From a checkpoint of a small transformer trained on Wikipedia.
Architecture: RMSNorm before each block, untied embeddings.
Training: a variant of Muon for these matrices, 11290 steps.
Each number is 500 + 40 x the weight over its row's rms, rounded and kept within 0 to 999. Layers, rows and columns count from 0. Numbers have three digits each. The size before them is the row's rms in percent of the matrix's.

# layer 9 MLP up, 512x128, rms 0.109, rows 351-367, columns 0-127
097:489550495490463427493491586484526582472507499492505477505478469516540432493525584447537522494527438443547456538459386470452504478412508568497456504464475466448528478510555524468480504500479488514542495558459471467440504558500456500545524433533438491493465454485576469550540480527598486559514493515529568531490448560482514536577503467520499491454565546527537520525511495431495520474486
094:542488467413499521503494540533510465485581534540465534487474505517540438569523408493528539579517517514531458483466508498469461506481514485485477507597529488441504449529504542460440551431462501521569474455526526516415450489458532451488432533502438459445417454581516482466478523479446543508520557485554525513471510455450526475489457526557536525511506547481576550438489507531471554461486
108:451504491527500522452523491615481458529537451515477429440500546558555516517495494524512503501454503524544557457401441454524540479495512478573478529488474485500493512519470491520505458485481533513516543513489454563463514497430460507499563460494498543544478478537509483499518471565445488549450489531598586524504556517558467533529495470606484444570540543461564429543466500475564542449484
096:541538516436500452527494471453545523499534502490438501499530483454483569512463515444421431542534529539524531581504509443460525522400522537516533460499473517533519531433525491517532541522484449498486490532546526493557489555486449537498406452489516486471488516523583504509507523583530548558562488531413484425557472444496513468461516558478481452571522529512402471486522457535474458462538
099:486524507452460473537404478498421462509471477494481486536523553457522500502488425491517548513535568416522554474543490547490508461537482485492504480462548548503503472585518555576494559450470489577483558477521482482496462418501496586535520504480450576519549514515513529550463479496462521530517561530497531531434566480425493463409490510483543464470442478512475504452490426464454431457532
097:457460459548566479538505542576460473585499514502442541451519516530507516506507445527438440455498560515526482442487525468532547512479532481509491590511478505438490512504570553533500557518518512480523495569477458534550413509532458505484548483485510521520511405505557484514541510519499471500437445382482499507407537510541533499504537527472447464481479465510394400503473519498526535522495
094:500551479531489464497522558534558455499488421462528505481527535511559530503461484451444559463512459529537491467502538467514552562535479403482436427509548503408521472507459464485497516424529493501540479384518462417522500509528523504415497532496522527530532544560516525538570585491464475498490465463473553470462481507500514486489464485440518433470497526475521547495460486381543506545513
098:559564484537536483552472526392525484411504523545459598450479506540475522501473495573570522497460521507505451523568504448512446467492536498466434647520507541546541510497431479506469476511504535482536483494472539494546472514539512486487524444500509511454533481477532487552518488464500481537528437484559501513532501532494508601519431515472557474565571501494534572552560523515496498483516
100:528473463493486545452451581553502521534553482447510501505545484489431438468482477477416497520581517443499519562525503448523442457513513540481498509484494504544466467445477519501479402480447535469446478499552506431476492503537494488557547476436445509409480407505503483520579429470541548465506430513487518527499519520475517572465435488511515502529496548471539565521533542483596556475513
107:444523447494466492528501470467572443511529489530497527507601472503507492493537481566541462482419496505462485443548532613511440499518521448464447530552585490569493505518523576483483520523475500439503551459487487495466490525447501538480539580522456554557512535531465505470530536483536511513461538470505437469507492528486591578475458548514410541443489490548481566569511471511496455465483
104:514456510501462566461557581476510559506474414491587502476470499477518479534490539509481526528554458409547525485451516485436473530490532548524505454555474498503515486470563532587540512511611570477511519460461531516548468497520468463504533485554508515489460503470525488535484548500481506507501481492471507507463508516456507475496537451505531538425470502665527484524520573489559601518489
098:519519495547474465487484507512484505524489434514465437520509588550409524477509655519482474507534484522508524519503453521497483541491493586482533523457522505532460436458492529475473501514415555463443438516454491480574552471472401548420517519510484428512522499529473456508484520434579452551495544483552544491490498517475462526433523568482446503528486450475468522469500459483454492553492
099:500449514546468450500508480560584536492428545511538487501453555496549461436486464590529505444495476536563454494544452498476537523512447515530495508557530525487624543486540512503543490500491519454550431446484529517477473525471578513463510482561465489534607588485526466460469542474491532504515528529497513545453583560527531507481539544527485475482524462581442489518483538487530563531477
098:478453524468456539441456562530558477378510463504482503527521510463531515480548525489571534438433512502522496497447490482423449432467475457467511509543548522464599474498492427466528462481487516452449579508484474495583514529447531500482438569478515529459507478457491417522548474506506569548537418459482503497520481476523511577504525431549488498517477454502493545580529491477508540520506
110:492569470510500491579566501467464431601502472450491476541539482429470530520464489483513418470440502387495523486540502497452471489425504514486501524533502471486477518484478572457484496526435497408515527546519488527505583480479442466442513468528428533514570487467471520531517483463515427558454534542512536537458399441478469472481480451541524536490526508520474560509487555524484561483478
103:470482471525451498442513502609509440496488515502508477509509487527409610535482533563463525522422473583435464521511539499480511512511537478529498432466437489489497468517498459541476491469544509487475534574515443506506527510539522527614474443494446527489569489498498442453537432542556525471515447504470529461470569482531453418486499528461457485504538481503496420445512488455560464548516
098:459530493521514488492466596502425566545561514435469494548452466448451519462515507577460513466523489476553484559623460513550579494471532471479472509551387483474465493499524444445534524565502482547501471537478540469479473471544529462536553490458558528513527441452511508409471575527498480506518542562490476531449469511495542491406474535464516538517556501502488519494480521477523507494508
# layer 9 MLP down (transposed), 512x128, rms 0.146, rows 351-367, columns 0-127
097:489505446524512492610434517572498505490478499490517536494413463497553533505532530503511514414548532577522548471572461469476569509526477443523493567480513474565459482548513505509457497538447547476558527485534388548543445489472462505453453485518560486502509435554487509500557496466577522506484505544482443497464588484553491492473495512509472508480520515519461459536492460489610433530502
096:485444564482483597526450482487474533580485479471517544548463451497554430418503541457461521503494532457514538493416535574512387498557472588517476583453478463534564474483477524482539554527533483508501516503464495455466489532483525499487527530513506531470527489429503502492439472529503451501481530441458547544522489418533529483483491541502483544438557552586550502451523481526540507543519
104:538526577508487496471480413545509473506484459523501483451410496558530515551416557438521444466519530530514507508486542504495475526586486486510446531471446490596478535403469460497522488454433483544522465519557439547448533468508505582476533524491538493474510559487544481502531463547494579453540415502500552463558534459508466500486454508522545468527520561505517495538506446487483534583530
095:488490475496465470489411470484453449518534484509545471470476494528549557526451530561511491523518565456519497558548570504510511479525458419487433549521503448530459533472513551528457512455554506519469505552456470436467424449504569466519490523554510492518487515545480465495451544423475578534575529422564464544528460463522494561491441459489532502485425475477473499452503444464598525506453
102:521508453476561503537486469500491554540475537514487594537425543488445472588565506487530491536536496548540505465429445491494424507544456563486540521486542491534529522517566532430493453534533511472511517432474483540546495452456567483542487495441480487524452408564607553546514482529531574518524519518567455524529482440510490488443483539533543484469493479525520564526493521525504501548565
103:526508504490578489478497490478516585574423470517476514528553484504467507520545492515432452513514547502500515467530461573471524499519445467437502564553454531523437427501481472522494422426482477434553434513534497502452530547522437452422626482474549577538532470541484509466531542465514473488445475535508497504462495539425516462521492546474513537532474450512470467497424533540464537498476
099:497458557540503422437479505493475552522540492485526499544468460462542461514554475503484527505431500444507474517532498496500576454533480596483526509522489571554549538417547505499552497595507524432473464548508458499460461466497539515541533469518490533501494499448532500518457440542465565460462507565558495480498498467494417502555533486467525450519497531458447578541617518554524532554545
103:464516472504540521415444562436543557455478429476533449564477513472529495476507560477516500528490465479535534508454517590453532435465484551543484467430520551550461529493496549553551453462562484471501494435499454501463510528456444517464496448509512476524519453513455528453418541535524475454512441501362483480483475498489530474552525549468557450508498490451563469481472510442529461472479
100:486494414468571559523572555434498458527529500539424559516493403518451481478521487536500483484449467457462574513507476494476503532511469534535479512505530501478508484539506511544465465479481586497548502476430554531487431507519503426559514586522593460531526549469492500486512542502466518447467498459541394531470490460570502538512543416524503462517445513503463450485453494469487532546559
110:512469495443435511491567470581448551540444504528576582524432552459550445515466552480547531470569499494545519565428504502506469575567529480519441441471459483472499476469454525469552493478494484556501447531516461522536501462490544504466483424424514496486568416551546488476449513477505478503468502481524547569552474471487434458478507463487448521483520454532510427475547487496540515464515
108:467536502437529512454480394518518495509549495546474462521450517502517548580452429445542538491499529492504479510491491528504479490524545390470527470473521454458445503477437495435523525570446534529468477444497452566523480514415475565493495476516493510461492500542490474500517433462499472474477503499461527443540530562535445495516469537588411545544481474430554487522484474415487417525525
106:557501521575460494476462471513465536506539463531498481464496520581445564471501529472499492475511507532516569509531539470531485512490594553544550460443563501512495493536479516544431507525468510454599478426475532528489470504474477452443522517497457544502573521460391499447474480486524546515486487503516488401537415537415559554473472542476518544445472449449512525468530511514476446436495
100:539508525489474508489514506491435417534429522559486502443569447512489507461514539494494480526467465536460527493546486526490454536513471518560479504549459525559498512470564471541483458489473522548473539516508532533496456534505524523502576550489513456572495524408448490540459549610536409493422496458564388437504519487538520485488523490527439505467533497463470521529456463503481481618527
102:502492573451580548582530490441451529520567452416500471571472508496501458572451514467521526573541537483513548517450544506454543503468557504544469455482527535480513482450405502477479520571470515600509520393512524541526495518527480505528485485499485475450493444503481592532471471514585503441480444524485481554531532525564508504539472467500531511489476495521462496507511506494412548508537
106:445482414479430451500492450518488525491456497467575490441524530534486502422453521540556458511461407451505557545521509547497486459444487523562534550493479445492505450457538610512496466507477482506530458487545506533563496553442516478488569599477488527473477541501489563582510541496426482543476513503489570514490522500503475553440526535525494446491480452575492504508549520487424538500490
101:513474511505529403537489540488491472545501512579569548459507519496517473496527559469539535541499574546495502540443526490467450587561588567536416544522515570508623461460490506524420487549481514586502496490519489466489503486528456512510533479552481506482468437468541553449509518496518545500476508446427499590451499513524508462449500511563494469492500525524509472537522468492480527534581
094:403480516505560504492527464529470512404522561517486537499513504419417489507420524498576416486504522490467527529439474517516472523489516481551579486471536471515515475512489539465499437513467573542548535495448561446468501496463454508521517565484531495521455526468521602465466451545478515442417518492499506483471520537484511522447471469393457514499412520477546493457560484461523506460512
# layer 9 MLP gate, 512x128, rms 0.112, rows 352-368, columns 0-127
099:507438456553516455449450577481452518516447482495478505483537531530455544454530498482501465496461471389471472514565509491550438554501508618607496522419520466475484474454503518524582487472578511579479581542444461483518454533493472536473502426513491469518511521466532534537564480493557502533499517515496525555567453524526555530536534490526484473468506463520537447470493497483455550520506
106:522466471509535486496547477529510453593501506477500484486502487519454494478530510531485610509460519509523513443504404488436535467421561499517534511520559497509527488567510568527501510517451539541509491445513488570561581459419485505549495535490535538543482456551557472456475511484491525501396489514482532452501513559480531448544524503446417544499508397546526436538499548574482492477465
097:476519536476505511494474498456558531505553522480424520466460508537523516454468455459483430548548482498539502582503450489505486502480545516509531444452478457541491476441515479471534542529490503460509521522514542523527490548540466467464479504475534507474571515404563470543468458596571541534636485571449506458530457442492475513530533569484512559586480466504510448579454523486478452460533
104:449515454515543506494468573496503509506562529494508529512481460564477529501484459428438503566530442509576493551548529519543514490426524515541517510511521561521502498477460473442440524536520580503549459497441529512499441641501528471462465501531480511522477468502457514506510504533442527405424465484485507597528542492532537481521588491456494497468512496508498486384473524421529518516507
108:479529499482460541506527474473439534540494453496570469450471448481497554458498481487521482519496465452447486466536504533542504443472447473543482508453491486520507576575479577458510516527518497488560475423482482484493473537528561514568466552512490479585535429452445487489538545556552536506545471560493526584479467557477480590429426475497434559475499525441420486489500462491497540448560
097:535498506465484454515485463576493456475552568453554494472471509464456521507521504527491413530546554463481539458486500468495527503461518526527468530488526453501455445546494504466545507505545498514535488399474506465542472509530440474442456521521509486446514497542405514438476445456528499400537510507505473472428431468438524489497548559414487535616568541491471527523476562455501488470432
091:551469549546444504483532482473533510515480460566462472450507526550474533445489551476485510458497478522597481497493449483456528599452548495583460504470573531485504562510549504456444506602519556490454551505476488484553522487486426569468573485509529506511464490439510484440481467471542515510499511505464467474457457522416448544515513572417427552472520495507472436514549505491466498552523
104:427584587488514482509493438533526511522580485474515526522567522439574501536511495471472562493542480477571512456445433513444448494533518491485475517479460512565460452453528471476485575470500457552454486508487480560485509556526486563535466514530419434550478535539465509507488573460469449561488552493469521434527554527480457457542514488454531504448528467489454479471569428523458524499460
101:481470475510490519552534519525475573588514544514549591470529556432548482445518536446572503490522489457410506579419480514503432556513494495513429496515559430557532511513422486509511525496495482465499506404551455521507544498449483574506462478554498506599541454546480441438460519479530502492522494540522495450537449506480443500514506450470508502480562501518493494469495484437537497547522
100:538466476580522487497533462504516557516518462432579497515482541583473490476473560475506457532458562491548488456542546472551529555471451486503505451461488531442517485543470508529530483475517441514476547499473499465560471531515544471546509450455501537497468546475477521550487465487556552454553501584544531476447494505516458545558586552477575463469552460508502513463545471483519442356481
113:463495502501505501397498454399561459483479499510490503451481516538455444446471559541488464462558469545480506528495563495503481558548528482494512492419535439471432488591490434516485520511452496527478493541512533513511537465529511509502517554495534531489508503402470452491509543461639530562521582472489544506432473533531470504451489493509476552498539537466437459453532482534440483558479
104:548504558512552482535549506463542507510610534482486457443499531435462493397448520462464488542462465482558464528591558490515484558453536465502517531463515401459450534452569458543496509558477551534440555504493488515538494546477531523529522544523494546510516420464480451483562497555484525470496447488506443450485488543509503461432490501499490507450537505491449489573515594513510499544471
096:477543514420514449530446473508577510494527498493546510479416434462539516515499542508440465479527486490479513522509463517494475509500493493507512481488415501594516420527467443497450435528532548459489515440491487519534522540471471549455534573500579485419457605493439444545570522459525586565541460514512562525486493544556485481579495513470443499491460512544503531477476539500563508526489
109:433510530502456510514457499496538388526511558570524462482550525475489431453562530495560414453536491405410500519499495523433464550436504450507523503463485467500503523557476533489559493533473454488529498465543399483438482519491544494470480493500448432577449520483478494580452499495510511540486524466551517554551484454495511519522508476511525557457502509496528558438486541595504494507474
098:487493517473475561444477530458515495525530476507467481485499523474490536469484539500553459453539540540540460536573473474590488547477369440510517494532501524516464464498490536517495575520455447450484506490569526485492485513498481506404590546500501475583545418547529472503463536487470471456493552479475480480402445463494501550494545515522479520463539472542545489468515403523564520474413
092:473519517462550477479523507599488509497542531494489515489467512493480501468517507508510501502544470546425460430424514477471489489468555445512543488582501540535500400464516546544553539540463586534511477444508487489458507532496490562488466509455557452572486575518412486474514475472489437529421522484529465521456443469553542488529473544453513575491454514518558557417458536483476473586512
093:546567513511513478479457493493495532499524462562502462470469520548530478494463477452533534501417436486517477529463553440440447474499487500496496514443511469467572507494531582521552519490533519514519471519538532494551444500432552471462538425550519538463496522434475604429493448508572503526509430439551562504479458520499487497543446481435508494485582549490510478545562517526597426472492